Weights of a small transformer language model: 9 layers, 7489 steps.
Each number is 50 + 15 x the weight over the matrix's rms, rounded and kept within 0 to 99. Layers, rows and columns count from 0.

# v: layer 2 attention value, 512x512, rms 0.0738, rows 302-319, columns 0-127
# o: layer 2 attention output (transposed), 512x512, rms 0.0579, rows 302-319, columns 0-127
# q: layer 2 attention query, 512x512, rms 0.0771, rows 320-328, columns 0-127
# k: layer 2 attention key, 512x512, rms 0.0775, rows 320-328, columns 0-127
v302:52 56 53 23 56 61 49 53 69 49 30 39 67 46 41 47 50 63 43 64 46 46 53 78 50 42 38 62 55 54 34 48 49 81 37 41 57 39 44 12 58 42 53 63 63 74 51 15 71 77 45 12 74 36 71 65 46 40 67 38 50 75 76 32 61 40 43 80 58 30 59 39 40 47 37 31 64 39 79 56 64 65 35 43 51 68 37 29 43 69 50 63 54 40 77 33 51 39 59 59 50 56 38 75 55 59 29 45 25 53 61 31 81 24 44 73 27 39 67 58 51 53 94 73 60 43 74 36
o302:64 66 46 45 40 50 38 39 54 33 58 58 42 72 73 56 65 46 52 43 66 64 61 41 71 38 41 55 35 67 94 40 39 46 61 65 50 39 43 36 45 46 50 30 33 34 59 78 12 20 47 48 24 54 53 32 47 45 42 40 69 42 22 67 46 15 49 22 61 50 51 55 59 49 88 59 37 58 47 37 48 53 52 56 33 42 60 67 67 38 64 30 36 52 51 51 48 30 47 30 54 45 75 36 39 46 71 36 37 45 55 43 18 44 40 58 59 53 39 48 51 65 48 53 32 43 50 74
v303:42 37 27 38 42 38 47 65 51 64 37 39 67 69 31 64 37 43 65 80 43 68 42 43 33 60 57 28 40 58 39 67 37 44 43 47 55 37 56 50 45 39 18 43 41 51 53 36 32 48 47 39 56 74 47 62 54 56 43 98 39 60 46 32 40 51 58 45 37 73 64 47 50 43 70 61 46 41 41 32 25 54 44 79 39 33 70 45 41 55 51 40 88 66 45 30 75 53 52 66 44 29 46 57 50 08 69 70 76 57 56 48 46 58 39 52 48 45 65 50 37 35 64 25 61 32 63 24
o303:66 61 60 38 20 49 51 28 44 45 56 57 41 31 52 47 54 45 50 32 45 72 46 57 68 39 40 47 53 54 48 41 62 45 58 43 76 67 78 50 31 48 63 39 40 41 36 74 55 60 54 53 40 45 68 15 59 60 65 29 36 54 52 60 41 47 33 59 34 38 49 51 60 42 44 70 56 57 44 59 60 37 62 36 55 59 73 35 64 57 47 55 41 43 37 50 35 23 39 34 39 83 64 36 57 83 31 54 27 37 24 39 63 52 56 13 49 80 71 24 55 41 34 73 39 50 55 48
v304:70 64 40 40 61 69 75 65 46 28 60 41 51 74 40 69 51 46 48 69 40 34 53 31 46 42 83 26 38 50 57 41 38 44 41 42 45 33 63 27 70 54 44 43 30 62 42 59 71 28 24 41 24 29 58 59 48 45 07 48 55 63 41 57 32 52 76 73 67 48 55 23 53 38 42 55 48 53 33 75 14 56 68 28 65 48 58 28 64 37 56 50 82 68 53 33 61 54 39 31 52 50 60 47 31 29 51 51 62 79 43 52 61 56 46 52 67 45 46 64 53 64 38 66 55 41 33 41
o304:53 44 51 52 39 46 54 51 41 53 30 58 53 36 38 46 51 26 54 50 81 48 31 74 69 62 37 47 44 58 55 57 59 41 51 53 48 35 37 67 27 52 47 80 73 55 39 31 54 73 62 62 82 73 37 44 47 54 94 30 43 42 56 53 41 55 63 31 27 65 54 34 68 41 79 51 57 80 51 61 49 75 43 51 39 67 31 60 39 59 15 45 38 60 77 31 49 59 57 59 35 20 52 71 50 49 53 66 29 53 35 66 48 66 59 51 58 66 88 56 43 52 66 48 46 46 64 59
v305:58 62 24 51 55 30 39 57 47 48 69 35 62 72 45 45 50 66 64 38 74 37 50 56 57 25 62 76 44 57 37 64 65 62 88 73 75 29 39 53 37 47 26 18 37 53 50 47 36 77 35 41 15 55 22 65 56 37 50 47 57 44 50 49 48 49 31 71 40 71 77 43 42 63 32 39 74 38 60 35 61 40 47 72 62 42 31 56 39 35 50 44 41 75 63 64 46 51 24 70 50 44 46 86 62 43 62 36 45 55 40 39 44 54 33 42 52 55 45 42 46 42 34 51 66 52 43 79
o305:44 45 65 38 36 46 58 47 56 61 59 42 46 34 57 28 36 50 72 63 23 45 47 23 51 39 43 36 39 62 67 47 34 28 30 46 38 46 42 51 52 53 53 62 62 57 45 28 50 63 44 78 58 60 68 21 49 31 48 49 66 62 28 48 37 41 25 64 27 65 54 61 40 38 40 61 37 73 44 62 32 77 74 58 43 51 60 43 56 59 32 27 43 34 16 57 57 58 44 47 50 65 42 23 46 65 45 32 61 62 55 59 71 55 52 56 42 50 32 60 61 48 42 21 41 21 62 34
v306:56 28 73 21 44 73 69 35 39 75 66 47 43 52 61 34 52 23 39 81 56 65 53 23 38 75 28 57 35 65 41 22 37 71 49 47 43 33 55 45 53 71 56 55 20 72 45 51 89 09 66 19 44 78 75 48 37 33 38 23 69 28 57 68 40 48 47 66 58 43 43 65 62 33 51 53 67 52 80 57 38 47 27 79 40 54 42 56 24 62 64 37 73 61 43 55 47 32 40 45 38 33 41 55 53 81 68 31 24 69 64 65 43 43 67 66 67 48 38 65 34 39 54 46 45 22 83 44
o306:67 48 26 69 55 85 15 52 38 49 35 60 66 50 41 55 67 48 47 34 32 44 55 54 27 41 56 55 29 55 70 50 33 53 46 37 47 76 36 52 43 24 28 53 48 46 72 57 27 77 62 61 41 34 55 46 59 34 42 66 40 48 62 53 47 25 60 08 45 42 61 57 15 65 46 41 61 42 61 61 51 40 61 42 76 80 52 63 46 42 39 54 21 37 38 64 58 70 30 48 64 74 67 44 53 32 37 67 67 31 21 45 30 54 11 63 54 52 70 51 63 71 62 55 31 76 29 34
v307:51 28 55 35 48 43 59 61 44 42 65 69 41 43 47 71 63 49 50 49 63 51 54 49 54 47 42 51 53 38 26 36 49 51 32 71 64 55 36 29 31 49 55 41 68 35 59 46 22 45 69 64 52 47 42 69 48 34 52 46 53 54 06 48 35 53 48 55 57 47 80 31 55 46 50 43 66 21 40 45 78 42 39 50 42 33 50 28 22 60 37 22 63 42 22 57 58 60 67 58 46 66 69 57 41 55 51 48 55 68 67 40 40 70 50 69 57 37 75 41 79 60 26 50 47 47 54 75
o307:49 80 38 59 32 35 70 46 43 48 46 61 50 68 48 34 21 38 98 50 34 54 34 43 66 43 65 60 38 37 68 49 47 53 59 60 41 34 54 37 64 56 43 48 49 50 51 58 35 65 46 38 72 37 43 52 61 59 71 40 53 69 65 54 53 59 56 11 64 58 58 58 58 72 58 48 60 66 40 52 48 53 32 23 39 29 64 57 63 44 58 67 41 34 64 49 51 31 42 55 29 21 49 39 48 48 41 64 53 28 40 54 41 53 68 54 48 52 47 57 54 60 57 51 44 53 52 34
v308:25 35 71 29 33 52 36 38 71 27 43 30 30 62 31 76 39 50 54 62 29 47 58 52 58 35 59 32 54 73 41 47 45 62 28 47 57 60 34 37 60 42 64 42 28 60 00 50 38 63 36 46 50 61 50 53 40 43 58 59 71 61 50 34 54 80 55 63 40 54 39 42 39 51 70 53 45 44 55 14 31 46 57 85 33 46 59 57 63 55 55 40 32 37 70 35 33 75 71 42 54 18 66 95 42 34 59 60 82 71 57 38 53 45 34 48 50 56 33 50 66 56 70 48 48 29 33 47
o308:34 46 37 58 49 42 43 72 41 47 43 74 38 46 64 56 62 50 32 44 71 61 42 80 46 11 41 53 22 43 68 77 52 54 49 46 64 69 56 56 50 55 26 47 19 65 80 52 59 33 47 56 55 54 57 36 64 70 50 45 16 57 38 69 33 47 62 25 49 64 30 46 85 53 57 41 50 20 65 57 56 43 35 24 34 25 49 60 20 54 67 42 61 79 50 23 44 32 38 46 47 55 49 38 57 35 26 38 49 35 35 64 57 49 58 59 56 34 76 52 57 66 59 59 15 37 75 55
v309:83 31 51 58 35 14 44 57 44 39 37 42 44 54 61 55 55 71 46 61 58 72 36 62 52 37 43 68 56 44 48 29 57 45 45 40 44 60 64 56 76 64 51 23 50 53 50 57 74 40 58 61 35 45 45 67 31 42 48 52 64 17 38 77 40 39 51 63 53 39 64 88 35 64 61 24 45 46 55 63 49 47 20 57 21 61 51 28 40 65 66 52 49 48 26 70 35 76 46 56 71 39 34 52 55 43 93 33 39 66 69 33 44 54 83 83 30 50 57 37 37 61 51 78 28 75 66 57
o309:16 49 26 50 55 56 67 55 45 79 65 55 67 47 25 73 57 32 27 39 71 39 49 76 66 68 65 62 46 11 43 47 47 42 30 12 42 54 74 44 55 47 60 40 38 46 42 37 66 42 47 51 30 28 33 32 66 38 42 40 49 71 53 31 41 56 50 37 58 60 51 40 57 36 50 54 47 64 55 51 86 60 65 38 54 43 53 52 73 61 57 55 57 69 54 40 56 23 58 59 37 61 52 45 53 49 30 48 55 42 26 87 40 39 44 37 43 66 42 65 53 34 40 48 43 31 67 52
v310:57 84 54 35 64 65 19 42 50 47 43 40 57 63 51 53 46 49 42 79 68 30 41 71 27 39 53 46 32 53 37 68 56 46 35 27 40 43 33 54 60 41 53 39 49 74 42 73 58 41 42 41 34 75 48 64 54 58 31 58 75 38 54 47 27 62 50 61 29 36 48 55 45 51 34 64 37 64 71 53 53 33 75 58 69 44 69 72 62 49 49 44 74 19 74 65 59 55 59 20 64 54 54 36 78 48 50 31 60 63 54 43 59 37 56 54 68 49 51 47 52 74 53 38 22 52 55 63
o310:28 50 47 49 74 65 44 43 52 50 33 42 46 51 17 67 51 63 69 27 49 38 59 50 59 50 30 45 70 48 65 35 46 58 60 54 46 54 57 45 26 51 47 67 59 51 55 44 65 52 41 55 68 55 34 63 40 65 61 54 38 58 58 52 62 28 40 18 61 72 56 49 50 53 35 36 40 25 56 74 35 45 58 63 54 63 26 30 45 63 41 62 40 53 33 40 71 46 36 43 37 45 55 68 44 27 61 57 25 57 45 58 72 43 48 50 29 37 49 56 61 21 52 55 56 44 65 47
v311:64 67 48 52 13 40 61 63 29 41 52 46 50 54 67 33 24 60 43 72 65 31 33 99 23 62 65 63 79 60 67 56 60 53 38 72 39 39 58 08 71 24 60 45 48 66 37 31 62 18 60 67 57 44 55 57 38 63 74 46 59 29 54 47 40 71 40 53 45 44 56 45 54 67 71 64 66 53 39 66 53 40 67 57 43 48 50 55 74 46 34 43 76 42 54 34 30 44 49 47 53 51 47 79 41 44 34 41 58 61 56 37 30 38 53 59 76 47 27 39 17 51 24 79 26 47 47 45
o311:43 78 23 72 64 41 67 23 48 52 56 49 55 41 25 64 77 56 31 64 32 66 53 63 64 46 45 52 60 57 64 51 38 94 58 37 26 49 44 43 42 65 63 42 61 38 71 58 52 88 49 47 71 62 47 39 56 31 34 39 37 69 43 52 65 49 18 55 31 65 33 46 62 75 58 19 60 55 53 51 54 58 42 44 25 35 41 46 46 59 82 61 52 42 43 73 53 63 62 34 41 41 43 49 60 36 65 58 53 46 41 72 60 51 47 48 61 35 53 51 79 56 45 28 36 17 66 68
v312:39 48 41 76 60 47 65 48 63 47 52 22 43 45 43 42 60 64 80 32 40 42 14 62 53 48 66 66 40 64 62 55 32 58 45 76 40 80 32 48 78 20 29 45 48 43 65 98 49 70 59 53 52 56 66 55 30 48 32 57 38 62 31 31 88 46 26 39 77 53 53 62 59 57 28 70 52 72 40 54 44 46 54 38 55 32 65 83 51 64 41 88 42 50 40 34 50 22 54 55 32 63 70 33 34 29 32 52 43 36 50 47 69 64 58 39 49 82 39 16 50 82 48 51 22 60 48 03
o312:41 68 51 38 28 58 30 44 24 47 58 45 73 73 55 47 33 16 34 80 33 49 54 36 43 79 52 42 46 24 32 54 56 41 50 52 46 17 33 62 47 69 78 55 37 41 43 57 66 46 40 36 61 42 47 57 72 46 66 52 70 30 38 18 43 45 63 59 55 55 44 63 39 52 80 68 37 56 26 31 59 33 37 68 61 71 28 32 65 41 73 38 61 54 55 59 39 88 49 70 35 56 18 32 49 95 40 30 44 57 48 43 40 32 52 64 55 58 67 57 57 22 67 56 62 35 33 69
v313:50 54 37 53 68 72 51 38 54 70 55 55 34 39 47 56 51 34 29 39 41 28 41 34 55 63 33 43 47 68 67 55 54 58 41 76 57 62 25 53 53 63 60 62 57 57 46 40 59 57 42 36 59 57 52 48 59 39 29 81 38 69 14 40 36 69 52 44 37 46 34 54 54 69 51 62 73 59 66 50 73 66 18 66 44 49 41 51 46 73 79 49 45 74 59 64 61 61 51 30 49 26 43 48 71 52 65 44 64 37 56 42 55 61 67 68 35 50 49 64 40 27 20 58 49 82 46 46
o313:67 61 75 27 44 45 49 74 52 49 48 59 69 42 61 48 39 60 59 60 47 62 49 45 45 54 66 38 68 44 25 46 29 34 82 82 43 28 47 19 59 60 49 20 47 57 70 64 45 38 67 60 50 53 51 75 36 52 49 35 61 37 74 39 58 65 48 49 57 29 61 59 33 54 38 33 65 22 28 42 12 28 60 42 31 40 67 30 57 38 39 63 58 55 33 52 28 60 52 56 67 86 71 36 45 39 42 51 27 61 49 29 49 26 58 51 44 70 39 29 48 50 46 42 55 22 83 70
v314:20 65 24 55 69 48 38 65 23 73 57 92 52 29 31 61 77 37 53 74 49 21 81 75 56 54 61 41 53 99 54 39 35 22 68 51 38 55 59 46 79 43 40 53 36 33 44 21 62 41 35 44 50 55 54 43 87 69 37 60 47 50 15 40 40 42 46 45 53 58 36 51 54 80 36 52 66 59 50 63 41 55 78 38 36 56 56 73 56 53 41 35 34 76 59 48 75 40 35 42 42 59 46 31 48 71 56 38 55 64 52 51 53 57 58 39 24 54 58 59 40 51 50 49 37 42 69 56
o314:76 42 53 39 55 25 81 20 52 46 45 43 59 51 70 38 47 26 45 24 32 56 43 65 44 46 51 67 57 34 30 69 61 56 38 37 47 58 70 33 42 35 59 64 66 57 71 61 49 73 48 47 27 82 49 34 26 28 67 28 72 43 22 45 42 86 44 19 51 33 58 52 80 39 53 61 70 51 53 64 70 35 29 53 43 52 76 56 58 59 54 58 43 49 44 52 28 70 56 72 47 31 61 47 58 50 41 61 52 22 59 54 46 19 56 11 47 66 10 56 34 56 39 44 54 95 54 27
v315:56 46 63 49 50 59 42 47 52 38 35 43 71 88 46 68 58 37 46 52 54 43 58 27 60 62 51 58 56 51 29 57 61 58 64 43 15 33 60 36 42 19 50 56 40 49 33 42 44 71 40 32 40 59 56 36 91 43 82 57 65 57 61 82 32 40 22 74 56 27 38 62 59 37 53 41 44 57 70 30 44 54 58 82 61 27 54 37 36 60 53 55 37 64 59 55 43 61 62 70 26 49 48 54 47 52 40 56 51 51 38 62 40 51 48 44 24 75 59 34 47 25 46 54 42 62 54 50
o315:19 64 51 84 62 52 36 47 48 35 57 58 35 43 73 45 50 37 56 52 59 70 40 55 44 52 44 44 55 46 75 29 27 61 29 48 46 42 81 46 53 59 50 31 63 59 47 41 71 56 61 40 53 57 52 48 38 38 61 62 49 51 42 56 30 51 44 64 55 35 57 45 58 45 63 40 42 57 58 33 45 32 56 41 54 75 67 56 75 56 43 43 31 39 60 43 52 57 47 59 50 35 51 49 40 30 42 65 47 48 66 50 46 55 59 80 62 41 56 77 58 70 50 37 65 22 58 36
v316:09 55 31 53 69 50 25 54 81 42 45 51 50 78 40 40 16 50 57 55 49 42 48 76 62 83 41 37 23 39 51 48 27 68 53 56 63 73 41 59 16 29 76 46 64 68 49 35 59 39 44 28 40 43 57 34 61 71 77 45 85 37 39 17 28 49 46 44 55 28 56 50 56 42 62 48 47 63 48 33 67 52 53 57 41 31 66 42 58 31 54 36 26 69 91 31 55 51 46 34 54 50 52 56 79 50 22 47 75 57 80 42 51 70 86 45 41 55 69 64 43 42 58 53 67 60 45 37
o316:68 53 35 58 56 65 58 42 46 25 52 36 40 37 47 57 50 52 54 37 51 77 56 25 45 60 73 52 74 62 64 64 50 40 37 49 56 46 37 47 52 54 49 64 59 35 74 47 28 54 33 42 43 47 47 49 59 48 68 37 48 70 66 93 59 47 49 52 36 84 30 36 47 76 65 56 82 42 64 59 49 43 31 43 61 44 28 67 49 57 50 49 58 55 38 53 56 47 89 62 46 49 35 29 17 45 70 63 34 70 37 33 74 24 25 40 56 49 34 26 82 61 63 58 53 29 43 42
v317:55 44 42 56 39 41 66 51 30 45 57 45 57 65 41 65 59 55 46 37 50 47 58 68 61 62 62 83 63 47 52 65 44 63 33 42 32 38 43 45 34 13 44 89 16 65 23 71 56 43 42 64 84 63 42 52 28 63 31 64 49 43 62 44 50 38 41 55 46 46 45 27 41 35 44 39 60 32 45 40 37 56 45 50 39 42 58 67 56 26 25 71 43 38 63 38 48 56 59 51 54 53 74 19 34 63 59 38 40 30 52 37 45 80 50 48 52 39 33 28 80 40 87 71 61 37 49 42
o317:59 30 58 23 26 65 43 47 61 39 52 48 29 33 48 43 46 71 47 69 53 41 41 46 29 54 53 58 44 80 53 31 45 59 60 60 65 59 41 51 63 77 76 27 63 69 41 25 40 43 46 25 28 34 57 58 40 62 73 46 37 57 61 60 49 63 33 58 44 49 41 38 53 69 56 43 50 74 68 46 49 43 47 70 72 73 41 19 41 74 63 47 34 42 73 46 58 57 47 21 62 58 25 89 55 22 63 36 68 67 50 43 61 65 51 61 67 63 57 48 38 48 20 55 54 48 59 56
v318:57 57 41 51 47 46 94 57 56 56 67 24 45 69 58 57 62 63 15 47 29 51 50 43 24 24 44 52 52 66 66 57 42 45 56 38 33 20 58 44 44 62 48 59 50 30 47 71 51 27 30 73 61 55 63 52 45 26 61 40 78 71 62 34 55 30 55 39 58 45 33 63 39 62 44 51 66 81 58 37 72 25 74 78 61 71 37 62 48 53 47 14 40 62 44 35 76 50 48 74 26 51 60 40 43 26 06 43 60 43 62 54 46 33 37 31 33 61 56 33 46 47 56 51 53 61 64 37
o318:47 48 35 54 68 49 20 37 54 39 54 59 53 37 43 47 39 34 48 68 74 43 49 35 50 46 55 58 62 65 48 80 53 51 58 34 48 69 31 63 49 63 30 60 52 64 58 46 69 54 75 39 40 63 35 50 38 59 70 52 48 36 42 54 41 49 53 44 58 49 48 46 78 60 45 40 44 60 45 68 30 57 33 02 65 65 58 50 33 57 49 56 52 47 43 60 35 51 27 38 62 64 42 28 36 64 73 40 23 60 55 45 67 57 58 41 78 56 49 78 58 60 48 36 48 62 40 50
v319:39 58 71 61 34 38 41 54 71 62 67 45 31 54 43 57 33 53 72 56 48 59 50 38 42 38 36 24 28 66 52 32 53 17 34 66 43 77 58 73 63 19 56 28 53 47 63 25 65 46 42 55 28 51 37 47 25 38 65 28 41 45 64 35 49 37 73 83 53 30 43 46 47 63 75 53 80 38 50 15 00 56 71 73 18 07 51 46 39 58 50 42 73 33 61 53 68 43 48 74 60 61 34 53 59 65 46 45 20 59 61 47 53 32 33 88 43 58 61 49 61 56 27 60 53 12 86 54
o319:32 63 15 29 74 51 41 57 43 40 27 58 46 48 41 48 61 41 45 22 53 59 95 65 51 47 59 81 62 58 42 69 34 57 76 39 71 53 61 46 56 56 40 78 74 71 32 75 47 43 29 87 73 11 42 54 55 53 62 66 53 62 62 63 46 46 26 39 40 67 45 44 49 40 49 78 36 59 40 49 69 38 44 45 72 50 72 53 77 45 28 36 44 74 46 48 54 47 53 45 60 60 31 27 45 23 49 74 58 67 41 31 38 27 73 39 34 50 55 35 47 50 81 64 44 59 59 34
q320:55 55 51 40 62 43 58 50 52 48 54 45 37 36 42 58 37 31 67 64 49 62 42 48 59 45 37 70 54 43 43 52 52 62 52 62 52 52 59 49 58 44 44 38 29 57 74 59 38 35 47 34 51 47 45 47 47 50 58 50 16 46 38 73 57 49 66 41 45 32 39 50 60 73 52 50 48 32 44 50 36 45 50 64 51 68 49 42 50 40 55 50 49 50 40 41 61 44 57 39 60 37 39 66 58 54 35 42 47 47 42 51 49 64 37 53 53 60 46 56 50 72 52 23 47 48 52 64
k320:49 59 58 50 59 50 45 53 30 46 42 64 36 39 53 45 33 52 39 31 40 42 44 50 33 63 63 74 34 47 49 34 50 48 50 45 37 70 33 45 46 38 37 49 55 43 45 43 42 43 80 73 24 43 43 53 53 49 37 33 52 47 60 40 48 58 47 39 49 61 37 52 31 51 53 54 33 56 55 63 73 35 60 47 39 67 51 48 60 41 46 51 50 43 48 36 52 56 38 37 56 41 52 37 34 60 54 78 53 49 22 58 36 33 47 56 29 82 45 48 58 37 81 30 34 66 49 38
q321:58 52 46 27 41 45 58 68 74 56 57 52 61 59 40 64 40 50 77 40 38 53 22 34 65 46 28 47 86 40 33 62 44 39 47 66 58 43 54 79 41 53 74 34 11 57 56 80 61 32 44 52 52 39 55 34 57 60 63 66 23 37 43 62 53 51 66 31 73 43 29 53 77 70 40 55 64 56 27 10 14 69 52 75 45 73 45 19 46 37 30 55 48 65 31 32 15 54 70 45 61 26 51 54 38 48 41 56 68 67 75 50 61 71 55 52 42 58 27 61 44 73 32 27 62 57 64 69
k321:59 33 60 44 36 45 50 61 53 53 51 33 53 54 45 46 59 45 67 53 46 66 51 54 92 71 40 40 44 46 45 42 52 59 21 54 30 28 63 44 26 67 47 44 60 55 65 54 57 50 40 42 62 60 25 50 72 56 42 52 47 68 52 61 75 40 37 42 56 47 32 42 63 53 39 44 56 52 33 58 35 60 50 53 62 34 43 57 55 56 47 55 51 36 53 47 44 40 67 33 54 44 73 64 57 66 39 43 56 17 34 53 43 60 59 40 62 52 66 44 52 65 40 43 55 70 41 71
q322:36 51 34 52 57 37 62 68 85 62 55 45 52 38 66 52 69 45 62 49 42 56 49 46 69 49 49 29 86 57 38 55 57 38 50 47 59 40 59 48 64 48 48 34 51 56 75 65 55 56 48 43 33 50 37 45 50 48 50 48 47 45 50 43 68 46 46 57 48 59 58 23 79 62 42 59 47 69 42 26 62 57 45 53 29 66 69 50 44 62 51 34 51 65 63 38 46 53 61 39 32 56 65 42 39 48 30 55 86 60 62 57 42 54 61 50 75 61 47 54 43 47 52 53 41 37 40 54
k322:72 40 39 64 44 36 47 43 39 51 51 40 56 72 53 81 51 61 73 45 49 61 55 42 39 62 55 56 39 50 42 47 37 74 51 62 53 31 37 77 22 67 52 48 48 57 54 49 59 60 38 57 57 43 34 33 38 44 19 55 51 47 56 51 49 39 64 26 79 52 41 46 60 67 48 46 59 58 48 69 62 45 61 47 37 54 52 43 56 41 45 52 41 63 75 29 68 22 45 45 79 49 46 39 49 55 19 44 75 41 65 53 65 54 71 44 43 58 27 53 48 60 48 74 60 70 41 40
q323:39 52 55 60 37 52 56 60 50 41 56 46 52 30 40 52 61 40 44 78 52 57 33 53 39 50 41 46 40 60 56 39 52 45 36 48 73 51 56 40 62 46 47 61 51 62 59 60 44 60 46 51 64 45 52 52 55 32 52 56 51 42 54 43 49 69 48 46 45 46 62 47 47 49 46 46 60 54 46 61 33 55 36 46 52 58 41 31 52 26 59 37 42 47 48 60 65 75 56 61 64 58 64 47 42 36 44 44 39 33 40 47 44 42 48 68 54 38 67 33 49 49 65 81 50 33 59 48
k323:52 26 62 53 54 58 63 56 63 68 63 51 54 61 51 30 65 28 51 32 61 38 36 64 60 56 21 31 58 46 41 39 60 27 53 56 46 33 53 52 69 56 35 64 50 26 44 56 52 42 41 46 48 43 47 40 38 28 21 53 54 52 54 53 49 52 42 48 46 48 77 28 78 68 63 43 51 61 46 65 37 32 35 46 73 49 73 83 43 41 58 56 55 50 54 43 64 58 66 52 28 47 50 77 41 28 43 66 61 65 73 47 53 54 16 30 71 17 41 39 22 41 37 63 28 62 40 42
q324:48 33 81 58 42 39 29 46 46 46 39 56 61 59 47 58 41 64 50 47 69 53 36 25 52 60 61 71 49 48 63 50 45 34 50 46 63 70 65 40 56 57 56 42 31 42 64 37 45 44 57 39 54 60 54 76 46 27 54 78 56 46 52 41 40 35 31 60 36 51 69 57 45 45 70 66 66 53 44 29 39 51 33 42 37 78 60 54 55 61 52 45 64 51 60 53 45 49 48 37 75 48 43 65 46 58 45 23 43 51 52 61 59 37 48 64 67 46 48 48 54 38 54 68 57 55 56 39
k324:42 67 47 40 32 29 52 42 62 37 27 16 58 72 52 63 43 47 40 54 50 45 50 61 46 51 56 37 35 20 50 63 40 39 42 31 36 41 37 45 48 82 43 30 51 31 34 58 64 69 78 66 43 55 58 25 52 65 49 60 51 75 35 45 52 37 33 46 56 69 48 48 53 53 52 40 50 42 52 59 51 62 30 51 48 24 51 40 45 55 43 31 53 40 63 49 41 27 53 56 42 64 55 28 54 36 54 56 41 45 53 41 30 33 65 66 40 68 53 44 08 51 45 62 61 60 42 23
q325:42 14 62 47 60 45 20 61 10 70 32 72 67 47 50 35 39 59 42 46 52 70 59 49 57 68 68 65 51 35 52 55 50 61 66 47 53 59 50 24 53 65 57 71 74 38 40 44 35 61 51 66 66 62 57 62 37 58 53 46 55 45 51 45 53 50 36 42 41 51 53 36 41 44 36 51 74 51 63 42 88 45 53 32 56 71 58 57 50 25 48 43 21 50 46 34 49 57 31 29 41 41 45 43 60 48 51 48 57 78 31 55 47 26 77 23 41 65 67 45 48 42 32 36 49 63 64 41
k325:44 44 42 53 44 25 59 26 42 48 50 76 68 44 66 59 50 47 42 39 37 58 34 40 23 45 35 37 34 67 44 66 44 43 57 57 56 42 63 56 83 42 59 34 61 27 52 53 57 52 48 57 61 51 47 38 46 43 23 65 38 40 72 60 52 47 37 64 46 55 53 62 55 51 48 71 45 32 46 57 38 63 38 76 76 42 52 48 53 60 68 52 64 52 39 61 36 51 41 48 80 60 43 39 48 60 62 41 22 61 40 23 41 54 34 72 60 32 31 45 47 39 55 51 33 65 64 36
q326:36 33 75 66 60 31 53 81 61 54 34 49 57 45 57 35 53 72 61 56 35 32 50 53 59 35 32 50 49 70 57 53 32 31 64 65 60 52 64 51 46 45 55 30 41 27 42 46 39 35 72 48 77 52 45 55 56 42 48 77 38 60 55 59 58 42 42 37 42 49 60 39 59 49 53 48 42 25 59 25 38 54 38 59 64 57 31 47 41 47 54 42 52 50 43 58 88 53 47 56 35 43 26 34 43 56 50 74 62 76 56 50 58 40 52 35 68 49 38 50 22 64 55 25 41 57 42 42
k326:52 33 51 73 32 40 39 71 46 39 54 41 34 57 40 61 54 59 46 70 43 50 33 20 47 64 65 58 53 45 57 46 50 40 53 64 39 61 39 49 51 65 50 19 38 26 35 70 47 53 71 81 47 52 79 52 48 50 59 51 33 59 53 55 70 50 48 40 53 72 51 65 51 43 59 28 57 77 31 43 66 56 23 67 26 42 50 22 46 50 74 43 29 64 41 53 39 39 53 62 73 72 47 20 55 33 41 71 58 45 45 43 28 80 67 57 41 63 56 27 30 44 55 73 43 42 53 61
q327:42 55 54 45 37 42 26 43 55 27 38 76 39 50 53 71 39 70 61 24 62 56 66 44 48 34 54 46 37 63 25 33 58 53 55 32 48 47 60 53 50 53 68 59 39 67 54 19 35 64 35 63 61 56 44 30 62 37 60 62 49 49 37 61 38 34 48 62 37 55 37 43 44 37 46 60 30 52 52 54 62 22 51 54 67 57 37 33 61 36 29 54 16 72 58 46 39 61 63 49 52 38 57 66 39 51 66 27 59 36 37 65 53 56 78 62 56 61 60 71 69 45 46 43 54 49 47 49
k327:60 46 47 63 44 54 42 58 61 61 63 62 58 62 47 24 53 58 52 46 65 42 26 62 55 74 41 30 67 31 39 31 58 81 26 44 39 26 50 46 55 51 47 59 76 46 36 43 51 55 70 63 65 34 61 68 49 55 37 39 53 53 41 32 56 34 59 46 47 54 51 61 59 55 27 50 44 55 63 41 44 42 45 47 48 80 37 41 38 44 70 43 74 67 33 68 65 65 51 45 32 33 55 51 38 45 53 65 50 61 59 35 37 56 52 53 57 34 33 49 25 49 52 42 50 30 47 61
q328:49 32 64 60 30 85 72 53 42 68 60 79 58 28 49 42 39 69 53 72 18 74 49 62 51 12 24 27 26 54 47 55 43 37 72 54 39 55 40 70 68 57 47 60 47 33 46 49 40 44 45 49 44 54 78 52 60 57 64 55 69 46 44 67 75 71 53 32 44 45 55 59 39 45 62 43 39 37 51 65 74 48 28 59 79 58 29 55 46 63 48 48 53 53 27 55 46 33 37 57 46 48 41 41 52 36 45 61 72 61 41 45 75 37 42 54 63 66 53 35 38 59 45 64 47 53 38 50
k328:33 53 57 39 50 47 32 50 54 72 45 47 44 39 63 38 62 28 56 55 42 44 56 45 71 56 57 25 66 46 49 50 66 38 35 45 58 40 35 46 46 40 43 32 70 54 65 52 48 58 56 42 40 70 46 54 56 26 39 34 37 53 57 33 69 43 41 53 50 62 63 37 71 68 51 35 45 61 45 44 59 91 28 43 58 37 55 61 51 47 71 52 38 52 80 43 42 34 61 55 45 49 55 51 51 60 57 36 52 56 53 67 49 53 38 53 59 68 31 64 44 54 75 54 51 60 54 61